Part of a small language model's weights: 15 layers, 754M tokens.
Each number is 128 + 24 x the weight over its row's rms, rounded and kept within 0 to 255. Layers, rows and columns count from 0. The size above them is the row's rms in percent of the matrix's.

# layer 9 MLP up, 2560x640, rms 0.0644, rows 2487-2540, columns 256-383
size [102  97  97  96 103  95 117 108 113 101  93 112 102  99  98 104 108 104 103  98  95  96 100  89 103 103  90  92  95 101  92  99  97 102 100 115  97 106  91  93  97 105  96  99  94  92  97 105  97  96  91 106 105  98]
[[106 107  99 169 133 161 156 104 130 114 121 174 124 129 172 103 137 100 153 123 129 101 120 103 134  97 123 109  96 109 116 179 136 139 135 120 129 122 129 149 112 115 121  99 119 104 152 125 117 136 168 108 145 170 123 123 122 133 179 163 148  96 135 135 102 141 129 116 135 145 106 157 167 135 108 150 127 127 178 145 103  92  95 114  90 137 124 158 151 160 200 132 156 172 151 149 166 144 120 130 120 166 153 117 163  91 111 147 179 135 179 133 121 150 120 119 147 137 139 138 133 152 167 133 136 155 134 100]
 [ 93 127 143 110 125  87  90 107  93  73  88 152 173 108 143 143 120 128 123 112  87 105  90 168 107 161 155 159 152 146 163 134 150 107 148 185 133 121 155 140 141 123 146 167 115 121  95 147 110 154  84 152 118 124 152 102 122 150 124 141 138 172 112 121  94 129  82 127 121 119 101 155 144 121 126  87 119 160 147 114 129 184 142 127 128 122 144 112 113  54 106 154 113 133 118 142 155 153  98 175  91 110 109 151 121 111 196 157 144 123 121 140 132  91 110  82 114 143 117 119 119 107 112 127 131 138 122 137]
 [101 111 116  87 116  99 134 134 114 108 135 120 110 104 124 144  92 154 105 165 125  96 152 122 163 111 132 149 117 107  96 112 164 112 149 124 177 118 131 112 124  94 179 150 118 118 113  83  82  90 118 121 176 124 112 113 119 114 150 136 129 112 118  98  93 105 124 123 129 138 106 160 111 133 113 154 175 133 121 148 101 125 167 125 114 100 110 106 133 160 151 166 131 157  93  89 139 112 112 144 122  93 128  82 162 100 101  87 105 142 153 100 101  78 171 140 125 111 150 111 126 162 152 137 147  86  89 138]
 [ 95 177  95 117 111 137 139 155 127 144 142 103 119 153 128 135 125 110 136 142 108 128 108 115 103 117 130  98 125  90 116 126 116 111 134 162 108 163 127 138 134 181 166 135 121 138 108 117 113 166 161 119 161 101 112 147 117 107 136 166 134  93 167 114 149 124  63 110 143 151  89 124  82 133 145 110 143  98 134 139  86 136 128 156 130 144  87 163  82 144 125 112 103 143 130 121 159 121 129 112 160 106  68 124 136 170 142 158 136 155 150 108 126  74 112 159 123 107  95 108 125  97 149 156  96 146 109 145]
 [142 151 112  93 136 129 162 148 147 113 114 133 142 116 135 157 122 122 125 141 146 127 125 165 177 131 144 103 134 141 101  88 135 116 157 127 126 141 142  94 132 153 161  87 128 129 147 162 147 149 136 149 141 170 175 105 119  89 139 137 149  91  87 137 135 106 138 104 126 153 127 155 142 102 120 106  61 141 148 122 165 152 167 122 132 116 120 134 132 148 133 127 119 108 148  63 175 105 127 132 125 121 150 105  99 137 121 151 102 121  97 132 115 117 152 148 125 130 160 149 145 120 158 140 122 118 115 126]
 [148 123 100 126 154 132 122 119  85 111 165 110 209 122 147 149 108 108 120 143 162 153 137 137  90 150 165 149 135 108 118 144 146  79 111 122 148 164 111 163 130 131 114  86 151 104 125 142  76 112 149 143 125 130  91 124  92 153 139 117  98 156 162 103 111 182 105 131 135 140 139 146 146 131 130 145 128 143 101 111 149 115  88 164 157 127 105 151 145 159 141 125 116 101 121 141 172 130 172  99 118 147  79 119 134 117 123 129 125 128 159 133  99  97 171 126 146 142 143 125 121  98 118 118 102 136 105 134]
 [126 154 142 117  87 137 108 115 131 129 163 107  99 102 165 106 115 120 135 147 155 125 118 129 127 145 114 181 202 140 134 119 187 103 163 143 110 128 156 116 109 147 133 122 130 165 155 143 157 136 148 133 167 146 158  98 140 155 127 133 160 148 102 143 116 105 154 118 156 129 116 157 114 122 124 126 104  87 107 122 138 133 122 125 119 129 140 176 124 119 135 117 127 133 176 123 115  82  87 149 135 111 163  67 165 144 100 104  95 124 125 149 138 131 128 128 143 159 138 132 120 130 153 131 143 154 132 147]
 [118 144 121 102 114 100 122 115 135  94 135 164 110 119 114 144 200 129 149 173 160  99 103 150 144 152 158 167 146  99 106 139 111 119 131 141 112 113 148 158 141  74 116  93 118  89 143 136 102 120 149 133 136 151  90 123 138  89 131 136 113 138 116 139 169 135 113 135 153 156 154 143 120 167 125 107 151  88 102 109 136 101  99 126 125 100 177 122 110 111 106 104 161 132 151 136 127 136 144 150 127 116 168 121 134 146 121 116  86 113 125 138 102 122 101 131 135 160 127 105 126 153 138 144 137 155 127  99]
 [123 107 133 122 123 111 132 105 100 105 143 114 148 119 123 147 135 111 117 119 147 109  75 166 141 124 210 126 146 175  72 126 121 112 159 141 142 114 186 121 112 180 122 102 160 143 146 123 106 129 103 128 151  97 126 150 150 132 136 154 141 126 166 143 127 111 128 136 124 116 129 111 137  99 122 147 110 156 108 137 130 168 121 131 168 108 147 167 112 148 123 120 135 110 145 106 108 114 128 132 133 116 159 121 130 123 172 122 131 105 109 173 231 132 118 122 127 142 139 142 154 115 139 146 171 138 113 159]
 [ 95 145 108  84 166  92 145 147 154 148 162 112  82 146 166 111  94  96 133 149 122 125 127 132 129 104 144  93 113 159 182 124 155 173 115 152  93  95 150 139 167  97 118 142 127 115 133 180 147 136 132 165  97 126 129 161 124 112 162 118 126 131 157 155 151 115 127 111 124 150 127 117 117 164 126 111 112 164  92 136 125 110  87  84 126 140 151 180 114  95 131 101 124 135 114 116 118 151 173 142  85 135 112 157 143 147 111 153  77 113  86 145 111 101 111  79 125 103 135 159 109 183 148 146 145 111 139 115]
 [123 157 113 100 154 144 138 142 121 127 110 101 110 120 125 134 109 117 130 146 130 165 113  82 108 142  74 122 127  67  91 101 111 143 114  78  97 109 168 128 109 144 133 147 107  95  92 112 138 147 127 103  91 145 158  75 125 117 171 143  89 149 146 136 121 119 100 114 149 133 141 154 134 129 130  95  71 147 176 126 171 161 135  99  90 128  98 158 149 125 114 111 113 115 109 134 129 104 151 173 137 164 107 164 145 128 123 132 123 138 149 112 190 126 116 125  72  97 105 111 127  75 117 156 152 144 173 153]
 [ 88 156 127 121 131 137 119 131 170 131 142 145 161 170 130 100 128  69 140 137 132 113 143 132 121 155 111 156 146 115 144 101 110 131 129 131 138  96 113 189 109 123 185 124 116 172 128 119  90 145 169 109 138 108 118 121 115 157 122 126 132 109 175 179  94 148 117 108 116 115 127 120 101 111 130 135 114 125 138 140 139 113  84 109 125 179 151 135 120 122 154 123 137 126 138 127 109  96 134 150 131 139 128 167 102 106 144 108  72 164 133 124  89 106 179 122 135 107 127 117 112 116 131 114 123 118 113 129]
 [153 124 157 139 165 137 217 134 146 154 112 117 131 124 112 168 116 115 123 154  94 149 102 180 157 141 134  81 112 126 158 167 140 114 119 139 124  97 121 140 115 111 110 146 179 179 152 129 144  97  89 139 170 120 142 140 111 134  99 145 124 167  73 143 158 176 149 120  90 154 107 136  96 159 100 125 111 158 137 107 100 100 142 138  92 138 113 150 121 112 132 149 138 131 104 104 160  73 116 143 158 130  99 126 106 123 144 177  94 113 109 116 115 144 126 226 129 145 140 102 120 132 131 154 131 117 145  98]
 [108  63 117 101 149 130 137 127  89 104 159  77 137 108 103 136 152 148 115  98 101 138 160 143 122 140 139 128  89 123 132 137 151 154 148 136 118 115 149 171 119 142 123 155  83 112 129 125  80 132 111 133 152 134 101 111 162 145 149 126 139 153 137 146 127 127 110 155 108 151 152 128 196 110 121 126 165 124 113 102 141 114 145 142 129 123 124 129  63 105 150 145  80 164  80 124  79 139  98  77  86 138 118  88 112  97  91 128 131 120 123 163 153 138  99 144 110 152 155 158 128  96 143 142 143 116 124 131]
 [160 142 119 139 129 113 151 100 102  82 161 167 113 152 113 141 147 113 158 115 143 140 151 100 145 170 140 186 182 114 137  88 174 134 127 127 116  88 148 186 145 130 151  84 118 146 129 137 112 106 130  91 153 135 124  93 149 103 163 179 161 118 149 141 111 152 128  91 122 153 101 143 141  94  88 103 133 119 148  94 134 135 132 137 137 148 131 129 127 141 142 132 130 139 133 146 141 159 129 171 140 142 139 110 108  91 104 104 147 131 133 156 125 188 119  96 124 161 132 112 106 115 167 116 136 134 128 149]
 [146 140 122 110 120 132 145 108 103 168 145 164 124 106 137 124  84 133 111  98  97  96 135 138  98 117 134  75  91 152 133 135 122 102 155 129  76  73 111 145 124 121  93 126 140  93 141 120 122 131 121 175 142 124 141 165 182 147 133 136 119 132 133 147 166 149  90 163 192 163 110 112 135 141 147 152 118 141 157 114 118 136 134 120 113 130 127  95 135 111 187 118 132 127 122 128 126 155 151 112 104 133 102 106 180 145 108 114 120 157 142 138 145 151 146 165 120 177 144 125 121 108 145  87 124 114 114 136]
 [120 112 111 161 141 155 165 142 152  87 125 146 139 113 118 128 118 101 105 125 111 122 106 143 127 127 135 193 129 153 110 147 158 138 152 132 145 131 124 104 130 145 130 117 137 141  81 176 137 128 186 118 136 121 155  89 137  99 132 122 112 136 100 111 128 101 153 141 162 131 154 120 151 151 117 122 116 164 102 107 112  92 125 101 191 151 133 101 169 135 107 127 108 137 132 147 172 157 100 128 145 123 120 169 112 156 133 122  93 123 118 124 110 167 105  76 158 154 129 137 125 111 118 153 132 132 136 158]
 [119  93 124 146 167 122 152 142 148 106 108 109 120 112 130 120 143 108  75 109 141 111  95 143  99 109 157 107 108 131 112 116 122 145 162 101 109  93 104 130 106 181 144  99 141 110 161 120 132 129 106 119 137 133 126 119 152 124 131 140 140 126 121  68 118 120 146 131 107 152 156 118 158  94 158 111 125 147 143 106 118 126 171 141  70 127 116  98 119 114 102 131 125  95 157  94  85 108 136 149  92 145 100 144 129  87  83 114 128 137 157 155 174  73 124 114 113 106 122 109 115 141 167 127 109 129  95 137]
 [152 111 158 102 128 149 148 169 130 173 179 138 135  69 141  93  69 136 133  86 106 154 107 190 116 135 114 121 146 170 118 135 121 128  99 132 109 104 129 104 115 120 157 124 126 131 125 111  84 153 146 111 163  53 161 138 104 145 160 143 140 122 131 142 150 107 114 111 125 121 141 115 148 120  83 121 105 106 116 154  86 146  93 141 127 143  86 141 109 107 140  84 120 105 102  99 148 126 128 126 159 135 113 159 130 139 144 129 132 153  93 109  97 126  70 127 151 153 110 109 146 118 127 141 113 102  99  95]
 [108 132 184 145 121 126 150 124 164  97 123 136 107 130 170  98 101 171 151 121 113  86 150 112 156 110 124 106 122 124 105 149 156 122 156 154 131 147 143 166 116 140 102 116 112 124 152 147  81 103 124 141 120 103 140 182 133 119 153 151 131 122 146 128 146 118 129  95 128 101 164 132 110 161 129 109  97  89 139 135 144 120  94  82 127 127 160 181 129  94 114  99 105  89  85 144 121  95 166 153  97 101 176 100  98 134 150 119 136 117 121 139 144 112  66 142 137  80 163 128 164 135 170 106 105 135 165 128]
 [131 140  96 110 111 177 144 106 131 110 147  93 158 139 145 141 127 131 133 106 133 111 114 130 147 121 134 111 167 155  97 160 130 154 115 136 125  82 129  98  93 153 126 164  83 104 148 140 110 117  69 150 146 125 130 107 148 168 164 145 119  98 103 103 126  91 148 101 111 149 100 132 121 127 104 110 123 162 134 132 137 138 130 120 136 132 147 138 134 145  88 150 116 115 153  91 136 137 127 127 152 124 108 109 180 162 103  92 151 137 126 121 103 129 143 143 113 143 148 134 184 136 117 154 115 137 144 148]
 [174 144  93 176 111 132 111 127 153 163 140  70 148  97  99 105 120  80 100 138  99  83  96 131 106 171 108 130 135 150 109 169 153 116 123 120 105  94 135 134 151 170 111  98 133  96 159 125 181 136 136 142 170 131 151 142  98 131 122  72  63  96 170  81 114 107 116 121 124  91 131 151 179 127 138 125 154  88 116 147 126  93 128 181 116 106 139 100 164 131 121 142 121 147 133 167 109 153 144 133 114  94 125  94 164 128 118 111 139 125 180 145 142  87 123 107 109  87 123 134 153  99 137 102 133 135  78 163]
 [132 166 137 167 131 162 137 136 136 136 151 129 140 129 151 161 118 123  84 155 101 130  96 143 106 159 102 143 153 131 136  96 140 163 154 168 147 142 122 104 143 158 117 112 143 103 131 100 150 124 149 119 153 111 133 152  99 121 117 128 141 126 159 126 128 138 166 122 129 109 151 120 143 118 169 157 100 140 157 150 106 109 154 107 108  94 157 111  96 107 132 169 147 136 141 132 146 134 142  96  84  83 123 130 132 139 137 152 112 154 131 108 114 154 147 135  83 140 137 163 130 106 125 157 124  92 159 166]
 [127 102 158 149 129 107 157 152 144 160 152 100 124 118 125 151 120 102 108  82 137 145 109 106 151 137 138 129 115 108 166 102 135 148 105 109 149 145 145 109 114 146  85 117 156 140 107 141  82 120 104 124 115 122 145 101 163  82  84 140 162 156 134 128 152 115 146 134 146 125 112 165 147 125 140 101 158 137 124  67 123  80 146 116 157 106  99 125 117 161 136 115 143 105 100 142 107  78  92 135 131 137 151 103 122 157 129 123 132 134 132 127 121 141 124 135 130 121 134  96 112 149 107 166 134 155 133  80]
 [116 172  98 117  97 182 141 130 130 134 111 128 152 122 124 134 144 135 129 129 140 142 115 107 122 139 183 115 145  77 126 116 120 127 112 177 118 100 125  82 167 105 151  68 105 123  93 154 158 113 129 148 100 105 102 115 119 106 110 122 126 124 115  98 118 120  97 128 129 141 116 118 135 139 106 123 107 118 163 107 108 133 136 116 151 121 135 100 155 130 132 148  76 122  91 128 115 113 152 111 168 147 145 104 121 153 146 113 120 138 133 102 131 174 102 152 102 117 144 132 176 144 145 135 128 118 161 126]
 [145  68 111 127 101 107 112 110 155 133 158 138 118 133 103 102  81 143 107 146 136 134 127 127 124 140 123  96 110 109 146 143 148 105 150 150 141 151 120 113 156 124 160 113 107 142 128 112 113 182 131 149 143 144 127 167  99 100 150 143 121 176 159  84 156 148 120 166 125 127  87 105  94 158 106 110 132  98 150  92  91 120 125 119 110  96 117 109 127 113 111 130 162 123 115  70 126 134 121 117 119 119 162 178 163 118 153 133 133 132 129 118  97 120 149 146 122 110 122 106 121 120 103 159 154 128 141 150]
 [157 118 102 115 124 119 108 154 125 146 163 104 126 100 140 141 145 140 153 100 107 130 135 103 119  89 148 121 126 111 158 144 170 140 175 180 123 126 134  86 120 139 123 124  57 105 119 147 116 120 128 125  90 120 164 111 133 109 129 127 136 106 151 134 162 125 145 120 146 127 141 115 119  97 116 115 101  92 136  93  96  90 117 108 125 123 148 162 140 102 163 121 118 125 146  94 102 143  98 125 114 117 113 155 136 125 125  77 124 127 138 139 126 129  92  74  98 118 118 162  65 117  97 101 173 145 161 166]
 [110 132 123 122 135 134 103 143 141 164 128 129 127 137 137 113 122 118 148 104 178  75 145 123 164 168 140 145 113 137 121 111 139 107 127 120 118 120  82  96 137 121 154 134  89 116 121 143 129  94 136 115  97  87 156 120 117 123 121 127 135 112 170 113 180 126  65 127 137 116 118 163 129 146  94 159 142 152 113 141 136 185 146 139 114 133 176 144 114 129 129 156 110 115  99 159 144 107  94 107 126 105 192  99 124 146 114 158  86 128 115 133 121 146  99 146 116 148 113 131  97  99 121 150  86 127 125 104]
 [ 85 146 128 173  71 131 152 128 171 142 150 115 138 132 124 164 141 170 142 161 147 179 158 114 134 150 105 158 117  98 122 157  87 110 147 109  90 108 131  97 124 146  96  93 129 127  88 141 153 135 121 165 126 134 143 157 139 136 126 115 159 150 117 181 109 111 165 138  90 198 136 145 122 158 128 111 182 153  96 103 119  76 161 132  87 132 119 176 115 133 156 165 110 180 131 110 190 112 136 152 139 159 130 112 168 137 187 152 126 135 116 135  90  95 138 133 141 183 131 124 130 136 172 141 134 117 141  96]
 [160 151 163 153 187 142 105 103 158 117 112 133 101 157 143 134 115 164 158  91 106 117 121 147 134 125 135 130 184 139 113 116 147 150 104 131 107 139 141 148 112 166 108  95 104 148  80 105 138 153 104  96 140 119 138 132 172  91 123 141 103 109 153 101 104 136 146 141 189 140 149  86 134 106 109 134 127 144 155  89 129 104 150 109 147  77 125 142 165 135 126 125 117 101 136 150 107 115 139 126 113 120 130 127 113 100 115 100 147 125 129 143 111 115 135  87 123 142  92 121 135 149 123  70 149 141 115 110]
 [115  94  91 118 104 144 130 117 141  73 116 112 101 106 163 145 134 108 114 141 129  83 139  69 144 134 119 151 124  95 144 140 155 126  93 170 126 125 127  41 121  93 130 126  80  91 155 107 136 142 136 100 120 103 129 117 115 113 107 156 159 117 159 104  96 122  99 147 141 121 141  95 128  98 131  64 109 122 152 133 140 131 119 108 112  80  89 124 158 130 107 108 133 147 121 114 153 139 138 175 112 168 121 118 173 109 124 111  99 129 119 123 136 159 145 118 121  61  95 104 131  78 118  91 120  91 133 143]
 [141 116 117 101 111 171 162 159 115  83 156 148 155 129 133 114 130 140 176 199  91 155 144 146 130 161 172 163 152 116 139 122 169 131  99 137  97 140  90 152 142 146  98 115 162 107 149 163 137 121 130 141 170  89  97 123 129 170 130 146 137 103 168 156 130 128 150  92 127 134 117 114  85 169 137 140 128 131  99 146 129 150 130  82 104 104 115 166 119 144 148 100 131 143 144 153 126  90 118 179 128 105 152  79 147 124  98 163 148 177 168 119 142  92 117 144 184 141 124 123 123  61 180 121 154 137 123 102]
 [145 114 123 132 132 140  94 153 149 134 102 164 134 149  65 103 144 114 120 161 158 120 133 145 157 117 126 119 116 146 158 136 138 111 165 134 130 122 105 157 153 157 156 143 127 124 119 134 122 167 142 106 137 130 145  83 111 139 127 153 104 150 119 146 126 142 117 130 126 101 136 159 103 110 137 143 123 143 115 108 118  96 125 100 127 113 164  92 138  84 156 107 124 134 149 106 120 100 105 104 127 143 111  98 131 100 100 130 136 196 154 137 110 141 140 167 122 131 131 106 112 141 140 133  98 122 139 163]
 [120  93 122 135 134 157  98 132 140 127 137  86 197 191 136 163 135 133 127 147 151 178 123 159 140 127 130 137 122 153 158 140 122  76 149  83 118 160 141 144 117 133 152 100 139 132 135 146 121 123 159 148 110 125 126 126 154 130 149 153 147 104 147 116 138  76 156  91 106 154 165  78 154 164 155 135 131 181 106  96  81 102 125 126 181 113 149 147 162 164 190 124 103 112 109 120 151 120 105 113 132  73  93 130 135 140 122 121 140 118 176 103 148 147 105 127 102 137 102 125 109 110 128 115 123 167 124 144]
 [ 82 137  94  76 127 155 139 176 117 137 160  96 102 161 134 129  97 143 100 120 166 132 118 150 133  94 112 147  80 111 105 112 115 152 104 164 110 139  97 185 146 148 164 144 102 113 155 104  84 107 134 156 143 152 123 130 103 174 174 144 125 129 195 189  98 120 142 132 101 149 121 133 135  97 132  93 112 143 126 135 111 130 119 102 125 121 147 126 137  93 105 128 109 148 164  97 127  74 109 155 119 121 137 110 133 113 144 139 123 130  80 136 130 142 170  92 104 147 173 144 124 101 130 139 148 132 125 126]
 [137  88 116 119 168 109 139 125 121 112 110 112 183 156 117 144 119 122 145 126 174 138 167 108 125 129 128 110 157 117 122 104 140 131 135 167 133 148 153 124 155 128 124 112 147 130 129 112 113 155 112 141  80 105 168 128 125  99 138 113 128 111 115 132 125 100 119  95 102 140 121  99 118 134 141  89 128  94 120 135 130 135  95 100 138 113 153 147  99 108 133  99 118 110 123 106  95 124 129 120 140 109 131 171 130 146  90 118 101 123 113 138 130 140 153 134 125 145 158 108 110  62  93 131 134 129 165 116]
 [123  62 133  93  96 144 115 108 132 160 142 122 107 128  98 135 128 124 185 103  78  90 125 123 145 132  84 123 113 148 137 126 119 109 141  99 122 153 118  88 102 127  67 149 135 116 139  95 131 136 110 126 100 102  99  89 128 134 115 109 176 123 114 134 123 112 120 169 119 109 139 142 123 100 134 113 111 146 132 103 161 137 148 123  90  98 123 186 106 124 148 143 133 166 151 127 111 144 134 142 121 160 144 169 156 120 112 122  94 134 100 145 137 145 130 100 129 135 157 122 163 156 137 124 122 120 139 123]
 [115 156 130 130 134  93 119 122 141 115 134  95 108 110 111 122 112 120 152  99 140 158 173  91  96 124 171 120 117 132 146 166 128 101 159 132 127 117 155 117 112 133 137 131 107 139 111 112 125 146 131  99 165 143 156  97 122 140 102 135 102 133 103 145 113 110 162 188 135 156 100  85 114  99 146 140  85 119 151 121 160 136 157 125 111 152 148 156  84 113 146 107 140  97 139 153 129 118 131 111 131 168 145 123 149 143 149 118  95 147 129 117 163 137 123  97 146 112 111  99 117 100 130 143 111 152 131 140]
 [137 134 164 183 117  95 102 138 160 110 123 148 144  79 126 103 133 142 115 147 132 130 120  85 115  84 129 131 107 123 133 139 121 149 142 105 134 126 120 152  98  95 161 152 153 104 138 113 119 135  90 112 172 122 106  95 131 152 132 105 135 133 158 130 127 160 136 148  86 158 154  97 153 111 141 152 101 157 132 157 134 160 134 151  94 113 126 132 138  91 136 178 128 130 133 148 162  63 154 142 111 128 154 123 121  87 113 124 144 144 110 104 180 137 112 126 145 131 148 154 101 107 151 131 116 117 139 138]
 [124 110  98 171  88 115 114 170 153 156 153  97 108 141 136 153 125 147 156 142 144 141 103 197 129 131 138 132  94 159 126  63 123 163 111 138 141 114 133 134 144 128 108 111  67 106 132 114 153 151 131 102 193 111 122 171 100 108  92 171 122 139 133 163 155 128 137 116 143 136  89 116 139 141  85 138 110  87 127 155  86 127 119 154 157 114 120 132 137 112  81 101 130 154 124 129 130 104 160 101 152 129 158 144 145 132 122 106 121 174 104 123 110 146 120 177 151  99  94 161 106 136 124  94 149 129  58 131]
 [ 88 160 122 142 146 148 160 143  89 128 122 166 140 132 117  83 134 134 137 143 104 105 145 180  98 130 156 121 166 122 180 153 146 163 137 134 105 115 101  89 111 135 139 153 144 157 152 144 123 126 124 112 138  72 138 104 122 139 116 169 104 118 160 145 122 120 130 154 149 160 131 155  82 133 124 150 130 130 168 133 143 139 128 128 142 112 152 153 131 143 131 120 119 124 116 117 140 118 139 115 127 148 138 140 152 118 142 137 130 182 137 151 165 102 119 139 153  58 135 107 155 133 119 150  91 146 101 105]
 [125 104 132 145 154 150 107 130 130 115 134 128 149 103 139 135 131 102 138 144 153 113 119 164 145 115 133 117  49 144 116 130 150 148 108 116 142 109 132 151 196  99  92 113 128 148 137 119 120 130 117 139 125 118 100  91 131 120 128 106 161 103 146 138 170 163  97 157 155 138 150 137 124  91  88 129 122  96 144 145 118 138 141 140 137 133 108 138 154  83 136 191 182 117 173 138 114 152 182 125 114 120 176 104 184 102 122 142  74 126 136 109 125 166  92 158 148 163 137 171 109 113 103 116 144 172 104 133]
 [139 163 110 124 150 123 187 182 129 140 168 131 129 116 136 132 134 147 146 112 124 153 135 172 133 149 130 146 154 154 104 118 140 116 149 110 129 137  87 159 145 119 157 109 142 161  92 145 115  87 118 137 128 182 111 166 202 132 122 165 133 132 112 142 112 121 103 134 127  67 157 137 118 164 128 151 116 154 113 115 131 114 119 150 108  85  99 121 116  93 143 133 134 144 104 126 116 119 179  79 192 126 123 104 124 117 198 158 130 114 138 126 134 126 107 133 172 156 182 138 148 131 148 105 134 110 116 107]
 [149 121  65 148  95 128 132 118 132 136 118 128 146 123  90 166 133 105 160 133  90 148 161 160 124 108 168 112 175 157 116 177  96 113 160 142 132 125  86 120 109 165 131 116 112 121 147 161 131 102 148 112 162 115 167 152 129  80 159 136 128 102 135 148 100 166 110 116 143 116 121 133 163  97  65 133  98 115 129 158 135 131  82 149 120 132 113  96 114 138 140 101  68  94 153 100  98 123 138 133 147 159 119 109 165 116 145 109 113 101 126 113 118 163 133 150 184 125 114  93 137 114  93 119 138 119 104 129]
 [128 114 138 135 104 163 141 157 152 126 151 167 122 108  90  85  85  99 109 121 151 113 126 129 142 152 148 148 111 130 136 137 125 119 122 132 157 136 108  77 149 138 108 114 116 132 119 152 110 118 157  90 139 112 102  34 109 127 109 105  96 161 103 175 164 130  78 102 144 122 158 143 172 127 132 119 126 125 118 147 121 128 164 133 106 111 134  67 118 107 100 172 103 143 112  84 101 141 116 119 127 127 120 147 126 146 144 130 177 135 122 149 104 122 118 138 118 140 126 125 128 139 157 142 112 167 120  90]
 [100 127 103 101 148 105 175 136 139  75 151 123  89 119  93 106 102 150 141 150  77 136 144 121  91 127 121 124 150 137 111 146 167 118  95 139 140 139 116  92 135  95 148  86 136 157 124  73  77 115 150 131 155 121 123  90 165 163 115 162 168 106 165 104  45 145 155 108 109 136 144 106  98 150 109 168 103 164 118  96 105 146 101 138 103 110 136 158 150  97 134 125  70 165 100 111 118  77 140 123 133 109 131 120 122 127 115  65  61 112 117 132 128 140 127 113 147 164 117 156 161 151 134 131 141 133 144 144]
 [168  97  62 131  93 108 136 118 155 120 114 121  95 121 119 102 154 113 147  76  82 169 135 150 116 121 110 172 174 128 154 113 105 124 137 132 135 163 114 114 117 120 126 125 138 188 152 126 131 107 124 128 123 148 144 134  98 126 131 137 109 140 164 108 103  95 150 156  90 148 133 113 109 143 162 120 131 135 117 183 140 161 139 111 126 110 133 115  98 100 117 141  82 162 147 131 105 149 108 144 155 100 110 154 115 131 116 138 137 126 106 150 155 128 139  92 121 125 168 122 106  93 125  95  82 122 154 130]
 [160 111 129 126 136 100 141  90 121 135 160 112 152 115  87 112 141 157 128 130  86 139 145 120 159 115 117 134  92 109 106  87 154 106 135 138 135 115 135  89 114 134 129 164 139 166 146 107 154 121 102 151  80 157 114  90 107 106 156 141 158 128 111 106 109 127 136 138 140 101 113 163 101 128 109 154 121 107 133 119 136 120 134 181 143  98 126 161 119 142 126 146 112 126 139 108 135 104 129 130  97 124 133 143 190 120  97 143 182 168 138  56  91 133  98 174 102 122 142  76  98 150 142 107 164 105 159 115]
 [128 126 172 111 115 160 128 123 163 108 118 115 123 138 137 138 139 138 127 155 141 149 112 135 133 126  78 154 117 154 123 161 154 126 142 102  99 125 109 161 152 134 113 107 161 138 115 142 130 117 122 166 174  98 149 137 119  95 121  97 166 110 112 138 117 118 123 173 122 103 164 101 164 119 130 136  97 139 127 130  76 130 119 123  97 111 121 110 151 104 116  94 119 108 140 174 128 101 131 128 136 170 150 134 119 106 151 124 150 156 178  96 130 132 131 128 111 174 150 112 126 131 101 106 132 131 111 125]
 [128 150 144 141 142 136  99 135 146 142 150 100 135 108 140 141 127 131 151 143  67 130  86 129 137 113 137  96 163 111 122  98 196 125 120 137 136 143 116 129 148 149 123  83 151  86 149 136 141 139 113 110 127 153  95 139 128 105 124 128 118 172 152 138 109 193 137 141 105 100 111 201  71 151 101 111 153 115 181 124 104  97 155 133 154 132 149 135  79 148 107 119 122 136 150 124 136 182  80 166 142  76 115 127 114 160 136 113 156  99 178 148  82 142 109 145 153 133 145 152  76 165 160 117 143 148 126 114]
 [127 153 106 145 160 133 112 175  99 172 133  83 157 160 143 115 117  79 142 130 149  96 168 134 118 142 143 123 109 117 121 136 122 109 105 158 139 144 132 148  97 131 100 153 119 120 137 145 143 146 164 113 111 120 135  73 133 111 111 106 148 149 143 176 145 144 103 144 103 118 129 110 124 148 117 133 161 110  92 136 139 135 129 124 106 110 138 114 101 147 106 162 120 154 138  77 116 130 173 135 158 103 154 128 107  79 113 129 131 171 107 101 140 126 140 101 100 160 130 139 100 103 144 146 162 155 108 162]
 [107 136 161 101 150 124 106 118 131 116 132 127 143 128 105 181 128 175 112 145 163 107 153 116 133 146  96 154 151 146 109 104 177 147 173 118 111 144 152 122 129 143 104 157 117 148 131 104 137  78 133 109 106 123 108 108 156 110 116 147 144 128 125 113 141 121 166 122 145 125 130 134  60  92 115 124 123 141 126 132 116 157 110 164 120 122 104 119 143 124 154 114 133 158 136 133  80 106 120 108 108  81 130 109 176 124 137 132 160 118 167  99 141 140 113 135 160 118 109 116 139 161 127 156 127  74 130 137]
 [101 141 110 117  90 124  90 123 155 143 176 114 124 142 167 149  85 135 117  87 167 101  84 167 114 135 109 130 140 127 113 139 106 162 139 108 119 110 142 146 115 136 132 154 118 155 143  83  89 135 121 122 128  76 138 112 126 140 123 155 114 118 116 185 131 156 171  81 124 134 139  89 115 108  87 152 100  60 122 143 101 102 171 131 154 113 158 132 128 117 161 115 153 127 138  69 141  99 130  46  89  81 105  95 146 132 133 168 141 115 182 117 126 147 121  98  96 141 119 123 116  97 159 117 127 148 100 104]
 [176  91 112 134  99 133 122 175 140 146  93 111 140 128 131 157 112  81 119 105 138  88 121 175 165 114 123  95 125 162  77 154 133 111  63 104 132 161 121  99 117 161 146 136 119 124  87 127 143 100 157 107 158 112 156 171 107 147 110 106 130  80 122 147 156 157 148 144 124 156 133 118  96  87 138 100  94 135 125  76 139 138 102 110 130 124 123 125 127 152 119  97 122 106 107 117  55  98 118 141 118 128  85  87 135 171 117 109 124 137 108 138 123  93 133 152 119 155 101 165 102 122 150 125 135 118 107 112]]